config.toml
n_layer = 14
d_model = 256
n_head = 8
n_kv_head = 1
head_dim = 32
d_mlp = 1024
vocab_size = 2048
activation = "squared_relu"
norm = "rmsnorm"
norm_place = "pre"
norm_eps = 1e-05
positions = "rope"
rope_base = 1020.0
rope_fraction = 0.5
qk_norm = true
attn_scale = 0.279
bias = "none"
tie_embeddings = false
parallel_block = false
extras = ["some layers without attention", "local attention windows", "gated attention", "short convolutions", "capped logits"]
init = "normal"
init_std_qkv = 0.0303
init_std_o = 0.0
init_std_up = 0.0303
init_std_down = 0.0
optimizer = "muon_variant"
lr = 0.0107
lr_mult_qkv = 0.5
lr_mult_o = 3.0
lr_mult_up = 0.901
lr_mult_down = 2.0
beta1 = 0.95
lr_head = 0.00627
warmup_steps = 21
schedule = "wsd"
decay_fraction = 0.804
decay_shape = "linear"
final_lr_fraction = 0.0
batch_tokens = [32768, 65536, 98304]
seq_len = 1024
doc_mask = true
train_tokens = 246500000
steps = 4124
dataset = "wikipedia_en"
Each number is 500 + 50 x the weight over its row's rms, rounded and kept within 0 to 999. Layers, rows and columns count from 0. Numbers have three digits each. The size before them is the row's rms in percent of the matrix's.

# layer 9 MLP up, 1024x256, rms 0.0744, rows 164-270, columns 192-255
085:436469421485461524567582456418511505552461513498484509506546474541457554507462514516520508542549555493586458550487388456540427497442453527551505514502507468504503439503490396545469443575534577
102:542540488512510540488467479481451512487542540510509465522540491499438488476545595523497390422463483625496523391543506545562525557490484483492447573388539524489532547520494542465451502491484466
101:586452501509513465453438532510593428512538573490461577549491517514555495533450533420461475439514505538502440564532497417505559490484498519515472485454468527484478501482557620402597556490501559
109:500536439565479524584621527533586508494479563554488453494522543436497457459454459441503466567493480512449475597556511445563434444527550514525538477524490477485507532501544582530523527470517365
094:442545476449604545566513505531489438507487549488476561483521494512480370564504444395393473486551545520407497537470502514465450447444473474491501576478553459413513548493436541527514516523443472
094:428445479552565501481568473586539482550488582536389485594597546569460495445543449564436411463552499499423437628527491451433493472492461571462461523473578500522562510442461461475462439508535507
099:501498362489446519476570513538456462533493529439490578544521490483522471444506462450499470592518519552599458555474552493565452536412459489477514547604359500575493497491422394501469444532490533
078:443489436557503501468435533511458446423465473542445547559590486536482529459450529455453500503481518599497494541486511420448466425465489484554500531429416416491505448519535452475492455470556533
110:539507422468461563524425627566458438442514461547448577511514472498519500472500441448456452425543537428499467432503422472477444503378500529515491470473470404563548534566537533521427542564568577
090:438458488553533507569603526430570391523468573543468424438578547470521540473472503572446499507496508506528470563490497497521487580391536534398441420438560444487450612421434391498452454489588540
118:468604499577501512480509493489456479457514501469485466513516515546551644554572501500510475513542442455563564627379505483451505512454428495478531494461467472546525569639468545489513522546461434
102:483496532471448498510486445549640543472479510516508449647625487495536442519438420487522628581539368418641436522488434565510594477497491475472390580524577528573638561533518522494556389448454486
092:471489421475567527555437636526515469518487589538552450366585551487431449500529606492446396522443498536459493607472444456492470457493566485482535441519406425488567472510514494459466395566470545
114:522506450565428452419462491395525486596495490567477480465540511467525526595462551503446477556464521562542462412522510543479481497544409536496501521473531462521512479412421594441488548530434464
115:468458501563435445567445525398569480473445463570468540514506485441464519463531486529432426467510392424516552477422539560514504548442461541549508593577420535463475387448565434490438529547535435
092:547569544440542501586489505458461543451546437499454500606462561404438437527509432508458492435465426505559492420485548421485501502406591554553594539501540431554456533531516443547531405582482465
101:498471539528594533472545496500527428512556510423634497563567475485476555490409405458518500550512509462557433495476468502453502503401455486523611545552558498496485571522530458465595481528557602
096:522463501484615513533460521492546408549471512452549477440511535522421534528485527552538472437503496469390628480480523472505503394505583529499482465530482360466602549434538469558493503531461522
104:413469545554514595503497494538491475463487529494433424531605515539500518522558386517510510450487558521557566478512464519476527547508493529506394520549515447523500529443476489508509529540469456
085:507457405565484509457527558539628523527500487453541478582479495537530501423525535450482464536568440465537519606523472510515615447413464477439561507480571338500547630545508456417427498538486599
098:514500537573536468426406608486473484480474548499511470438477518596530486542600445560568480454426490544544499456523524530446479519533489478449511544496439458482562478577507514527511480467430378
103:432516439438520448502404472507491548532448391487613491475571442445513487442492491616455462479440410545504630551529571504493507563458525430497494535479465445485519412444560518494496425386451536
100:551537478501502498493493516513488518450477473516406415608476517507501515423576504491548495493461500528560524506508525492503488532429479530530497572474598445468403580601476441518442468513501523
101:476392443466600560588559461432541526455407415466536601398514432521437615498432537513532435445530478436449468485535568479529450401497453444530472493557604481469446410524493444479447562550434575
097:449508453568478528508516455492433529589489492455454549525476483496480485459515433546480584528461526593554489545547461542429476485507468483490576512533458462455497522599478459545439561432486567
100:656537503523535596548512476412434509552467509518430510460550426506537570450529522467482473420511563547597489512531421444459460500508505441511493524592476544384522513460562512558505468553454423
098:525465434555526500472615449469503440503589557550460467517551494560443559485578450568511544481510500476479627543571542504474529569542423406555574530462539479489495559469547566516518422525605478
094:490508442486520496482506543459445508484520475487518511553521502456499435576495465549524452400593515530556559501483488585512535395515417451497517570502475396558483499522474509563501548556513458
112:539529498581515443476481495491436534538482528563501474557517606522565504441486483447508496447523454525472526510533569476486571564606539476581474532559578511519593510538499614493491469433485495
108:480448471526531537544439550459555495493390547604529596561477524497615542558582548452589586479473520560492546464559496493444538536483499572529509514484442476507542466499503513540417440533497505
108:487432530444482543463473497517581436606429474498497551558485527559547467450474444420484454509604540508450449476485371503491598339431517548499581484423556523464490580430548558539425455506537494
103:529598504548598519550526448513497428541426462579473486488466528512502460487481515506418436530406477459484485466495519558456432507506467486542515599430466529586469494458547559409545576509498580
099:507509471423432551421463500536577482566433486455465457529520500458594475455456559461461483447443443491503478517417447540455612512494510472517529568430513473513502516540485469565430565551527516
095:514493489491545490580517617454486479493517503485536471602562537538498525468509500493545445460488504520558562441456443502448549550456491507579461476511516488543472412486419479561482490520488487
108:466507419390488561425485583484526445461553385476502599529576517591514453397418505532573498496421514466485551509521468435535551519480577544460538484502538512508556520503420513471456502531385582
105:436464537465498524581590592470492477537522554580519545387527539512541558531472646604520558554570465479476478425508480468578499408462370421529433536477542582486496512460482503474470471468460500
085:452477423579437470620448523449462484439414433483400558474510472451479514514543492513492464472478539532457541515590414431491528402553470407485563525504508464444535524505427416447522427552531514
105:519511552500481588449558599417434504512496494507422418457571509574476502525466403562525530392498544568562551445456505528508550543446514490532482520470496477381418550473498420518537502458425564
089:523498495497431483497552472471486485566553519527421522485474455540523488528546516441471466520399501575435531531468463487575567525468405392443493579519461366444486487521396510570434479469440567
110:510514519489538569431499516485468477498488480567468542428483484590451493495566485542479415488387525488527451538515431506476506557471365519579569541518490506509516416513539463498515428579596557
098:410403523459598471524516556450514419528437470543486543467441530492508468553532547530500495523512512455501475555455486463460440493585491537568413578516494496578513580494472546409479596565399518
099:486661456423560547556509492531548522499415441538466567482363579511528511550576501426515550536486454473498576516499517491493450460506543559482459465509482527542484468570486442511396514565543618
105:503467389562476448391534494528464420531516493486429549508559513494464470512474497515475440582557400491516515404521534541458585416559549574550536545450486490527530533517427518509494649489523468
100:502578494533442526504452473451505489543497642422454519485480486523589545514457417447492494523502417482522553475465486496491598553540446487549477468452540456458482470532475405474470460632478452
105:529517513500521562548557508481448430441448567578485604497512582545537534591469516498526419449528464576478534503500471479479395467502457446544444443515446587549442454451564478522482580500600486
107:511473519506431522536516503509455465530409405537516492381491462563461466482577532490399434406430511444519547562521513462542551516564477499473524455530455566499619382513494551567407469450455489
104:455528553545487496495546578499563507491406550534514487477502504538527503498600525533459443615550419489464508442484533556604534599551483449482544558527513463497564445472432476573527487603466472
096:463455486553570544484536535578447523540452460535556525510457531515521552454608522575508461391488506504490476435539551524453482581591483548473519519447398482567557422469509405580514474528459564
100:519411453549487554509565505498501509537419527460491517461618539580447547469502450459525436436551436492445492517511395513411484496518456507471532566483457482525520471477487543558465496514516490
093:480484436528483536541491519554468514472471443435477516490462509470474462474511413454427456518493453425491515524474535442451516508485478527467520532503505520416519471497548500570476424362563594
088:569518500467466489527452493502463473408524507551500565503540467470462485419495475502471495493474560514437521421562563501518568411512516510456419390529526578532587468543507473506519480493474532
085:544524440511378513660497449535488501478536425471492505464496512545465521497454482591549449514533497515548551544461473494466480393478538482468501458513412497520457499498444534437529505506546467
095:458509532492483443464527484436433487549517547462508554482510502501503449470473528539456434450460457522510502496452454554573523419433427714520574572571423448543429496505503461457570481517545492
110:425456520515453505526537548569449387509539446442503480485545462634456528464440606475472500421496434422466545471612566438517533497537465455456568489450536461472458486552560491443371417514547489
103:517525408542533446491445509450445506406412433463530467456479502550429545506518534503487538451514498571459587504514411569515447547492476526470434506499469392452509343564486472423523392544478526
086:499380556524564464468459602528381481455477382421504531528449573512454509427481495620534534455533508499467483526542483409469453591559477464556499630499543493489516466387453477413564489526405477
100:498460470538532482627468600545473584388458516494525534467534442625466505392460432474523446543502487535498582537526430520537468483528559489497529566510484488596463493586500525509472497490486509
108:529517473392497543453614649518462613559479520571565532512548429570551387561407565439514534480502533536449519490512505542542545428497482525528442524411616572501466504533532584487478444414531453
095:404485421562475484514561548410492450583486437410444466510465535470509495556485487536454500513550460533458519494573594466493569517404550534526411518503548478467574509550469468522397436557502555
100:430472509496503516516506561499529496551510593409490573464425516470473457501438440468508418501551430516534514473493478468512512517511454531476464548439563468438493449387403506492561482520477466
103:487526514514483506562502539374435498450553478496501566550498535478520444439410553489382496475507472509507559558524509509468582554523476523465486525570541527587457453483471544490486508529437493
108:583488512504529540574526520537411524459491564495466453552456493480513517518516577561540487527457427431505461464485505509589451512549476460362474477508523501500502584492464456532462441455499482
105:468465457511452515466511580515502492432510459497494504426559531562439450521523502477478656489467583539444480367533464552423548527524477520432537527504446527395518567521566436554471518536535441
109:498481496584478511517425559501504505490515518448450529525589539496543392432419501567605566502562473468528561498473427511496469412540481501519508453424534539420482442577460471485436474536524517
095:524535535468490529374495556457483554592477427529481530525509525625483491529553455530393487554467427473451580507451422494555509476436464384480434544553581494430517399547586338543519538586461475
098:469492532533555551416519526493533560456568490491490466596439467520566529452466481531394416422430509499554508491608501553478568644502600521524425517513510457574565549538591490486442537497472487
101:478589511519493520625439605480420523452498520555526440543394444513506571446406479445497441401468470539472463518489518521548541558540545506458509526435496431558516504550495486477481564505505467
090:516591431555513515552468570422520548490511511447511504512417485549490527542476476462530468450546504470533431498502509492506475398495549499463509591580468427549449435593502567557489514425501501
100:458528415480561515410446536532432459545487561537464429528543537493509551391513558444356483466566450435555521426459619570453490457483433487545531488474440484437449565441467477598399454412499461
096:520489523627450477440481488465548503374482436570488503587469495570539540472604473540414439549449516429509476493515520490596513505521637548461610464521495490578531493453491401470552472445484411
101:510475483476438492467548446456540528573501496522503468544412447525534511484479520510545557492522488533544553504550545416513549538537642482501479467389521520486572509489417473494547441452489553
108:441483466463467534466471402509571562483501474455466513569461443497526497504489455508581463518538469409466501496577493478488434474532501435452548447543552453466485462530408551511394453498403526
099:557526427508471562491529452485560409521598454529441496520557475516588505440391494573463413523481457616497509510448494580464565518521501477469488468542473426523525492458485513570580432528502366
093:523482400490483515501598455429539513476530500505464531472468515523461465389522493482497525450527469535527476517551491553512459396452572393519386500452494563506549515510513565521530454500509403
100:499503488471578496428349468532476487485472504555485454500587510479375455425572491485500537506439453457571582497516565408446514422497538516503405523473521564382480471514509485553462474510505504
099:365425521480552473548490498579536495450459415524469575533448524445516502486493415457465524483432585458421456501504528475596491463510482444516445497463450587554540451499456471497562504446416509
110:503565448451531588486493467546487520379472465488511526506544493563488526557434486557415595550536514502475498523555478493461530544561466523482428494430548542457451537523517427479513530476489430
117:531482533591519648522386515409484594480474489501487493528468547581391539451565525495424431474503499491493508534463505553538520394452592432543474484508443499550481589554429454403507534586508495
092:606558439470448502545427499504538428430563429636481558482464458480561435530477565505567448519514445544459444439433517480534619515456562493527500571532449501489500475498516496512445605495538531
103:505530575529490467452549514538514413420460459423536435466452531542519441393453460523514460580466573517554571359521537495592541507498574511467423402516514503514486486456518489456564579510451493
104:475547510510445508448411540470604483503509396501483429533502500398507507468505437475537489497441469518560493500455468599561411486468488509473551521448534526471568434485631423483523514511481523
103:444480509543418515446455475434448436584441539575476493472505508466478498455519437516416530483579486529498553546505498467513487481531555503487530490453579537435549509540456463526529548610404505
092:380477436513454519425492483577460555376438524579538479525454503522556555458487498525601435481477444445462557476510400482496474500489444487496516541486495494583597412452553518444506397413381479
104:432487478489458565567504522550473458518494493609520552472429425492478540521520464389387491578505450514527497396525517400477501567493452581520534601489501498538523536541506496498506540501470483
100:511539452530442430538540579526496440497551556476572512540516459474546462517469441448507476495530605528425458517496502562405513505482554586546563523441581562480582441475464498465601573459620445
099:501538533484581427584448606602523490524562539448464496471489576427540583485494561464429428505479545437553491449561499465464538495450416502608520579451451432508569467514457453577425441483442481
091:464438414488476547459579497498479446505482427505468536465462433442544563567554443573478493544472492468450390417549505421562466476595504476529452495526465379517469529494453502561418505555488613
103:570394621441573461421528558486424424500510486502453510445530471584546522477574512518563441493451568587566547488463395556420477531423506552487438537521597439468429465449553506562502517488472505
091:540534471587466435498487563507401488568481473495554406472540446477557556494565547520519511456470484579496417526501597522464483492540457496537449612551506482553516560466523465496476433482584554
096:482512607493443543595570582550489542441548516543435439445589471495519518516527597656525470460514532576537531499554488476574613509483457480459442497513495477514548607456507534572435454447524506
104:381447501468454495493549446556505536483453503539534514533417546527468579525503497513520472525471530506443518492487557519526601474460536595536535532502545515507519498467469438482514524514405512
087:520447510555490486509532494507601414480462554461452497510579533551449475442472533531548484547548494432545480510491600542505515500558445545596525504448558508555451518532443445478486503521524445
104:539445449460507448517515510488499419398478527524397403548509458460576499528548478509548547500476514511483469508487559492507424494602484498538488568489460483504516416466534528476524435424483447
092:555428554562583481473472529497442455414414542527515457552393636417420433480452515436493503444560491514510589488537505495489400576553488502438491451532499479504394483467531532548462482423498496
104:512561398490443610539496497543556462515474497623435518549516586513515516436504543519443479492534503479569469518468562574495456561446540429387488449498494481486518532563537527567501494465522437
103:468570518442350473539426589523577457500461465534455460469533466502549528454475516505467372445543526458520482486579424613496440484543525498588440579528451562399545507487458426516428383421552546
093:510541505525512505517537483572470442545538414558391466520510510543531528545594562584465478496512470568508496534439340499529538491426569462507529394578598530528559420506431508535557502490488512
101:513539478500468464527512575535494402565522455497422471483512433500409490428479550535477506500560520529502538489556409502433596578531436443505513483442466472431480537533421397524498563523475493
084:516521517461517578474541530555542526516546442561454557504469452492559512497464454497392572456569542496463489460470506440526577512476541547495566476456601511528555509467526419536504513538435507
096:470473519517531529409463487500470462434428505544450540557527569489539500510554487483567473545516508515430458432453531532427471438480534452525308552522489464547534480491475648480578503512484572
093:516504408528543492495547489562416583439463549478426488528557585589578518492532530406510504502506501423526570500505504457572579542603496533499541456435489450527615506538490439544518532551550505
115:553495573577522422511560560528547478498409438569420395523482485476481428524543519525400435482420619488483572445502497467420409467511474548417438588457496503439563513431526451479462438485450480
104:549525483528486496552499461460410519499453523493475450490526414511534482461621562543553429507501496508496592530531606477548596554431500555508399440551406412444470412475563424607447474512506455
090:526516388461474493412543505548403541560513459507508507446505562428585641515524537540522549488494472518553499480395552511502526461521469437557500523404517502504550593568508500495524432505543518
108:468508470528501555547532579441397394538484427475438514532493434455402489499441586489474545535570458560421575491550497492501497438456489462433496453445465458446444461496505524531444465518356406
095:516483572502522546512575523620548497532487497426425490553485443500426492542464493516485490511481583512426525478570466528472468435474442659457544427577501545440500525471423512560490486498468475
109:443396532605461489447553490357462540456559522551478519382555526493527453480510526418518516524474419580528490491487437475548467441412497416423498541461515444506514560536518519482472477562487575
# layer 9 MLP down (transposed), 1024x256, rms 0.0825, rows 164-270, columns 192-255
080:512513634515549552467472543610529510466549483560570466520504556457608438454598467497546474389551524487450604558525588562460477445485540476524482507465459425451428534523497514513536547433523431
102:507510487554585543576495520483507470549497552452506601442547552476438470490576552520487562561511486511464483534513451469566459519529555380482598546430526575592492472466507485560429495551603418
102:420502492529466494509530392411530532551422477506526570448453505439484531592485549434512504436420414508429526534588525433578385453515422512577540589528520483422506411461464516533599533483484571
112:512528521508576462551537522425498553530468428540492509480481382448590499531450383410495476434473555567491512443618442495551476501596462525468504512501405580406603513464414543512533425535406521
095:533487532515504518436531516464452480411560409449501560477502565524459452497561577519549552539579470501513512549489464500566529616486536597537481562418561483502443494485519471470425488518531514
094:501513492489544457357526504454537529508598465472480488406553384503533497470474457518528494534445551498498582499612481477540488553481586486354559561462474461525515523521563553564410561518584483
101:443474521527491443552529495508506576522428449490518618491489549523486435515553472585418480411449524457518404464443484563610576581539491512479423456519505529537473465443618495473532499472546490
089:440480543541477448492431478491573495481540538453433422483500537544424502430520531443509537536395461565539421489393559428428528571575523423510559438549471510475482465501459534423457525379506499
101:455575580526443491507531444522511473424476533414423432532503481452529500554468552520540542510551492443555411444503473504548484516505508627479473485513501467594512553452462498522405524568616527
093:460505453438475519517377516492545480529542517556550473381505486549494497567492589562550534500413583473473472586463522466560465479434518469551463403472492467539425458461451494448480518560457416
116:490533497528517472524463358424475497519475531495458377468428458439423519500526521493556438505571504457446455535497529461475415451448551614483486546483465513512495434446440349514533522561516441
098:454583516569503534529477566508586556493547507526458464569497510520515621587493540483450532463500471530514537500551444482438479489462465589459515569481439525603546482543505513471559568496572511
093:559461631501421496482440505523482426501490407477466461512516485460387465477495546468530483484484404458535508527422554567463431536490545502515404428499439524456513589478450540436412522456482559
109:527472575526516432450511449453493451525499542538410499468458546549589462573601529493493526545494455539406541413504472490501498503526473441583436483588554548513594472556468442430562449444490503
107:479381490573530433504479437407517456463443509575447505516403533555468523496476602543577364494548527513536431522522418587428482589529476450521463455471515511568523518529455507609570472552577452
091:401469450473589461460488392533539556547483537425479492514495469485448537454533422503496456556444489488515437474499597477577425473496607549401460601556451582418519447493493484503434513495558484
096:458507489535487449614452457490509492510433516522476590463486490460578470522577498479420457564519494469502420494538526514528572446438411510551541516499480578484477488488512492458451519443557521
104:516456507440445439462565516592486492543539563474536491477437476609493584522497560503499398521467483468439490473522506489529513577468516537471497491515457416497660541502533467570605595590468484
101:522517465411582542470532396538511527600556503531442520501452386466512476422488450463551484551407539387569457485489519556516599450466397567420477515505472566497503543520464452375441467517537491
094:577454488588461462470499455485506566547408390479632481477549524421599532626516549459476521484519484508572496585516466446497537484535494560553446505452528493492492470592521579482450514484429442
099:563483528561559553515549520518500470586558529473496665496465419512382499579536469542436516558505538560458499485529590573479385560538450486503438435516501523454522543538572416494450425516495517
102:462509537454483495514523586566451528540514453454525508557402549513567564565452506565449498641474479530500435578536508522523396477505463539517451587508558537515623481547447562339493571500526366
100:437572468571494432522465436543507490416588589592458452456495525526575468453620511572582495477503468555502515492521459540542455498515612578470483570490499621532520598537499512461464481468516424
105:495508429402488448491494471452526472469507495486514457445524520467525440451562564489520526485517403502515461415539490540559467434455493547423574600467496538516548445451482535544562406568513539
097:516441563468447561460538521508538489424549446499507577456483486466467469494591485485491539489519549570451447511491491492461491552493425530486509378505530477469480470510642571424566454516428488
102:394484489416510464544526388512556499491437498410483474501529546488434576392508481524494475472501481525458479563496568494573491444347469426533558494499461428532496547509610545498542435371465563
094:518505517438463482539459499504434474535472440526587536507463549593457462580469500526603487511499497493469443506552547491500602559540597456428496459479500544439463505450559559511547541482426487
096:481571556382616461526497471517402420459546577459528515527587471449510426496505549550435534409510574456435505446532432570484504571528468429521556395491445603479508483522539450483534556572485565
109:555438490457529522539531488501537416443491471429452503400529457533584544478481499537478486490551483498530476615519437488550421488495461560463461492415534503510481478475561549530528483488526448
108:511579453504479432478478522458509573512544552496396569481566399467523612561529467428486609560510560431461429572465532474524551464493500458520478603465519497538542580455510482471484568486496422
105:482571506528475470515488489498471515563445560516408578482519428521517481430398467464576455390545567485484538459521441517567445408477544578471492475429486477505531471535433544438503472536464482
104:505480552554523542427486430601487489567452486481475466544464431437546467465491574578503430562451530545429438577498514506437453425573492540493494463425508537485536497505483532463485513446499474
101:521427495493586561502559538541488477566436594498558487525514451580470600600494477479539464618563531547507563482511455514567473439594506545465500537558435353578499462446467474518488440482578532
095:608524529477565526423517500432523541526555443515433447435511464441415558424421594479547513454553468519522559512609518552569532596460502468505415517522504506428498451464588442472459553485512552
108:561446579469391457476509549508427570505490404491486481579411385467529437563542565468526415506399546456558414489455565469470496520441569509502512521440530505418549480473376427472479436569590461
103:491559502520590496544457463478612552583563450481358412513512402427527493515435458534475593466463537543517562521503436556422454418589467513557536529446556572510521447490553556484475495510447498
092:494487515577465427558479549414484561479447465463451570495498433549532512511539576598464551544395500531456470512532424462520539488475421479490586483552537520586498515502535514388633567463447427
103:483522523537525520545526531460490478554505559613540532469450520582556525464505562483501465550566442494483381525521526473523556483460468517448466584539523444491450499503584496494533517471460505
090:424570471497533500474468521386476469414418405580525495487521505547488482525491546487456496425473453462542464610502585508478551471521448373416463467416574396615519576453586470535599504533465557
106:544498507431478525454541512542418480561518539496593395601492480478537469492501522509462436513427536547445536442462582425501488505506471479521541413466583458521457435477456525458447462374389506
098:519500513557531460465445457487493609481419431450482524453553472473526431579474480459525435533457535471436416557444555465442476428428472478461504551476518427550510602450517425575547505593480476
097:480474534529552507512467514474527593482527516555488437506521505523517457485548493419510495427611572484428456453457455458457588525612559494483404502520429404613512499471397489495412541513408523
101:586433532463505441494548496475494511496436467548514505533546588551548544518442571466435567569609488523463487572560424446564537528473465522518509471489442426533487434492469417500427412513495483
097:484626473499538497555502492508497444502499534533460443500440538409561493512498592622466506513414517469470486434494407571601597487519485510482469463501522538557485540527479459542531523538398530
108:534467543503451483471474480418498530435492495406524532523444452567476504526420511410556444536474501570427508479478608448490499510492404541546481431450507466456576520468537440544567469500535500
102:525450431586504582471429551473642509462564479468508489533506556433473460556600532411486484494471490426505489461564436474475543528513423491561510390570437613488433576523460603499484513525546487
100:433553506485501414544476551525418509500468523478429567605505489549524350514456463494497490402441545657532432504504496515566549507425446461511381528473546540464491571549453451460465442543516595
098:381515425503538581458491471508464533468482572455391430511521525556420518464545489509427490534525569491435459543530576507505497497504458511459538570436562505560495464526576534442463526425502454
099:467520496518518502536601399555364555475535391447526476520529530518476491486538499538573506516480585478494539436510549499498445499495518510502370470585537515476565535498536439534517459477565458
092:499476476422412456490373469466432470450453371478625498517508624525540546420479571475614471454441451517421376567522499502522423564464542505484518541545427491526489427507523529544502465600500468
094:503543432502507428486513443484520519468611488496526560544491420544488541547481568478410478465536520485503429553444507486458478512468557492527615547532459511545488490485511500494493439523411530
093:440539517503529532487506481526526481510507421437465543537472464546599439486497456522526528491470462485511467582550450525607482546522627579503503538595481592585480453491518489420412570480464507
104:538405460564535515469481538440507529594529458511557554488493442467523499409440492521553502431463493552591588525412531495602534492537447574549561518524373468486495571518488549629407417441470451
111:454489528486495505558557412482500429464483516478479502453526439518407464488444585525492356482453542461539482438500527483495506487494579434410455470515445479470412465502498489591462511388436545
102:425538497521460424459480566469491563523546393482431548515483453507485491547434482473434491516535484522489549471480566510484515512517541506408489473565510480551444506541455458513540556432482499
094:516504514518527498516381489532378467464434536502480479511453564403483513546522479620481545500492569510504399544502429537484472410557448575445508482530455513519434428574507468454502560503502476
103:467494462551543534484502504452548440533483589529374538437564534488490481467486440598524492409495497514480488471520518410507531574500536527504482501605445560533552534497545468464554503482472562
101:491542425539535490559466543497453552422496465626453538578500484526492482460470384508516464492457481456578490407462502528510464476453586555590523556547457472433483413462464482539517493530409524
098:450395449606484511481526450402424554544477520512631440550459424407587473556520558512483467591563481478438489430479470443547480489469566483556509503464504561491527523529482482502513478524542392
103:501467510545484506560452543582574550463491483469603513528517420463486514448509481487498517457501481535494514453436485435484540533438545435548419459529546487408467503527486393631514502530534511
100:376517545543479453490592608489460499603462447534455606523474475513538504501446492505521507460570564560455650490466472467462440469468487458455518288510451468509522582499482481553463448494533573
104:493517477557555425487511482386447489431437495487527577496511523512535539499416510433521512552544517608476360394493519518512541499570504484525483511501477475472591491451510480507513513401505436
103:477482565584474484517501484525541479579515515395496520522446448526576427551532462450498427506547567442517572559529503416515370479522429536550509576487595526475466462486537441440494449570437525
099:480483525422540510559576457404501497581591591518467434454526449500434481430651569477531622577413583517567539477488477531432464471483485466419587495503488496549506528497569435492547582498457492
098:503533575471477444534426483513525552546510599471490547450344414429540428477409521548550417593510526562593502523517458503490449481513521572509574539381611472433510473581488473508491486509543471
098:423570537568535594559488535475440518491558451486591450519401501468564433436450503489456553459456547433538490533443468643503500509485478499485496537568518470517556425406546495509426502409469567
102:595459505551558565405493385438477580459443478505392518509540559509526414503484446465501579433445455488467489534598552510583399498539411530530559475535429546502465515527500587577527523483502466
093:518531517518448471519514551479433556572425558441476441463473390523471524534438462475419506519545411447555440472461559513496445489528493515552543483532573389477532559477557598483556547508531400
098:506477455325544439503493547513495486471430487578461451514502453566477596454461517524501530478483611429548479509450468497413497395521455539539474479492447420509524499471507484494574561584518509
091:527522436479623442514576485504516565442593365589446537415546481523487518509486589481532521673537500567474471468527493479584505504489502476516479515562473563489440468492505475513410589465514461
100:418614474427407467554502397552512519577477524586560515454481522484435491509419595529487481525478426546480499484532553576530587465406511543442508549542611530492601451498475530486517459491452510
106:562446443539519476563494459503490576505500515565554500539531573449550493496531462511516503547465497517512524487492549500532342512469621500470527548486550539486542536512514466520393504518578379
099:600466513517507457493454542516533550522480504611408445506505534495571546524514589431487614570492469504476394497482560525430571445482485526498552404624568502493460501547494507470473547531552533
097:512532459455504498510534389505502554476557514518625463494574508515471507458451513424511522580464438501450489580501513455537535470531515397507511394559560543526551487428604559473563490507530565
099:491518504475433582504476592626587545490530442455391490522535462492548463507560419454540467525488550527448456509512523429526471543464583470485513422409486500427465520498450512446535376514470563
100:545488456558433466470520458443422534558426478554473452373519500542472576481493420482513472513461431565480529489462560468445514585549389493444507479409532505547566492401564515520467362462529415
107:456499534519511464543591481546409444471491537484376527540482520459463471424551540506555507535453449544494500417437536518501442421523468518548569553486497519541517517474516509479538518478523465
104:517523497583527534539473516462533500491451460500491428472562494540479535490523518551510478413483444456492646488524479540481547510498524516484454521548365532503442541508409531382525426542462473
095:385484565453610410530517424562513455545455486476498470407539520474499431532483521485520488489535557540593455536604447540503498509540538477471562541439454466478456520556467422545428508511472478
101:457477488493524492550461470461491515493575530482535531592541521607436486489461630426515494507581528463619501442456451441463447551522536472485502501556503549499530407461501485532460470465498615
103:473568497574489546414526480505568463496464507492439529510567488610487534512428473530527551541411505633485432446493532496549530503412523445457450491440487460524409486562489487495446525500619543
100:483487442510464541513507466560507485530566551543530406421492476462568418458475515589493532500577477480605463511368515425446417445482559434532480547525541578659528535529481507593465500534457550
091:559520430601475443526470440448391536550466447545464546511427517510503510490559416544537527523556535434527491420477575488533560524496564557470516448563563526491567482512494489470472485543388463
099:492562511526512496476533454495532491537510436430498556575537565520502472504517503480546481508462582376477488421518500497441481524430515476454529397450451494498468499450599523503502531426415503
096:585504485476402492496454490495544426460549529561457490549543450465474431520493469503525563544516579522463486494447538485491479503425515589529525438489466457533432526479543472503460571460383540
096:538520503517537441510406430509469472436481476558491492457425520449503530447478397588556394488550503445536498451486560492487497540483515516471510589608538548527472415515503491517502472483494512
092:592467401598520597528506503459532431450404549543541467532589529550526535523463567536600614541457509470515572512404500481541552479479394518517446575506464489581418492516536576565572474403454470
105:426607461487499593587447501486470526465508449555469506445479577482548523468544525517507457490445509574447509541542466443579565531540544442471468478481493538587502567545570503531500532439445515
099:480502481512464426541419553577554506550525517457550469480524458494545495459364524452458564524523448498485420507405529506444503545473456513591577464498514593426489391499516468454533562491529461
099:481516525450462547506531535433516493563536535430515512468444537546444462606412517542449544527541479443530468507512600465471474541571483512464512454485589445470484611511531483543484572450580538
103:465499492511541553467517490452482549544495577458567564559596402515605524506491432473542481555481550521497497552490543528548576494576548511518488534468516509538464458528485480521395496496526478
094:525551500537508502456537536591574548525488513468529428580495558422540452519507402480435534574457545592541477469567478505467503486517585477466532388508437545533406602524451526478469480480537489
102:495425539521488519493512520526579563428485466541506475491506555430451464511507485431536432413496481471509421484454495542501500438485465493480472463430454467458557523542434497547470557512455494
091:421525497463484435427534485511493508507478513522561354471553493550534448515525421492447588564496518482535434442470411520434460544483450445511437549531475515529454573496509412439507467544405549
102:455544549536479552461441526479585570472481531499456534490447483496497429430463489504504557559497553486456464561505502482416409497593576520487451437570589504531509495447541494582507505543483516
096:590568526491549413539467595539598519486560380554493577448474548512528393516430510581549422449511516501504486470413499516546517582431568462555534491502427527517612563529462446477430488534569547
097:495549522526544473529492478543541521449475496510530481389403556447592458490553584452557533505493518489545608604539509542566483454485537459505485504515541474587502537524500546495488558417504515
104:459518471455475517517559510540536418576471537520433390552478561471361472464518566571510431490550499374499401489484530533473535572489490536565530623522452497548459478520509438517479464579509478
090:487559544513569581416564464397487450487512500430552537423557513511460561502451445485459532543562547536468484503512629512487485550607576395454464528551498469483611416555472474460502525435554601
101:566505507526500521480490475467465480507541417585424515544567488426588541585584521493474473528525568495490470520437498548468417459544492546426445492501480478530527541548477362457433558472413512
092:461477505515471442510447418395580511608482496483531512467543475495479541498550494455470503507546484357537481510468442507612387538509519564498427589548540477513458515507547579542461529483572509
111:558573510495590519605536416597508515474471457398423456519557486424494496465489495454477540477420417555417534487531470545582462540521486508503518485486466512500534454470592407544449522397472577
103:499553445478592524539453508528565535471436403479460485453399553567493499525538533527565528586475501433390430575441482501522429603462551556556448491568496467424499504475588458551473535550504362
093:460433588529460455521601554522529465567543451484516579511387426490516595362487545524582436498546506492501410450516355528638553527435531536512518451504495458522466533471481443501401525491551549
105:473596486678523401497589473528469388509588484413493583446508411456562465541423381400514511507483535482466576517501520536531448541459402464531507431483517489603424547499499515467491420532612465
097:530509468419398507476515413425444518392500477498419482484430454521543480415589448473522382499422487463570514502540524495507427419514487555601531540570461409540439437465526511532525545495518519
103:554527530536535489478465442512461598520515539508457507418541478558478507510515511439471485534504501406543471448406444532537452526581530552430500505492393536461468521460431439455452430531525517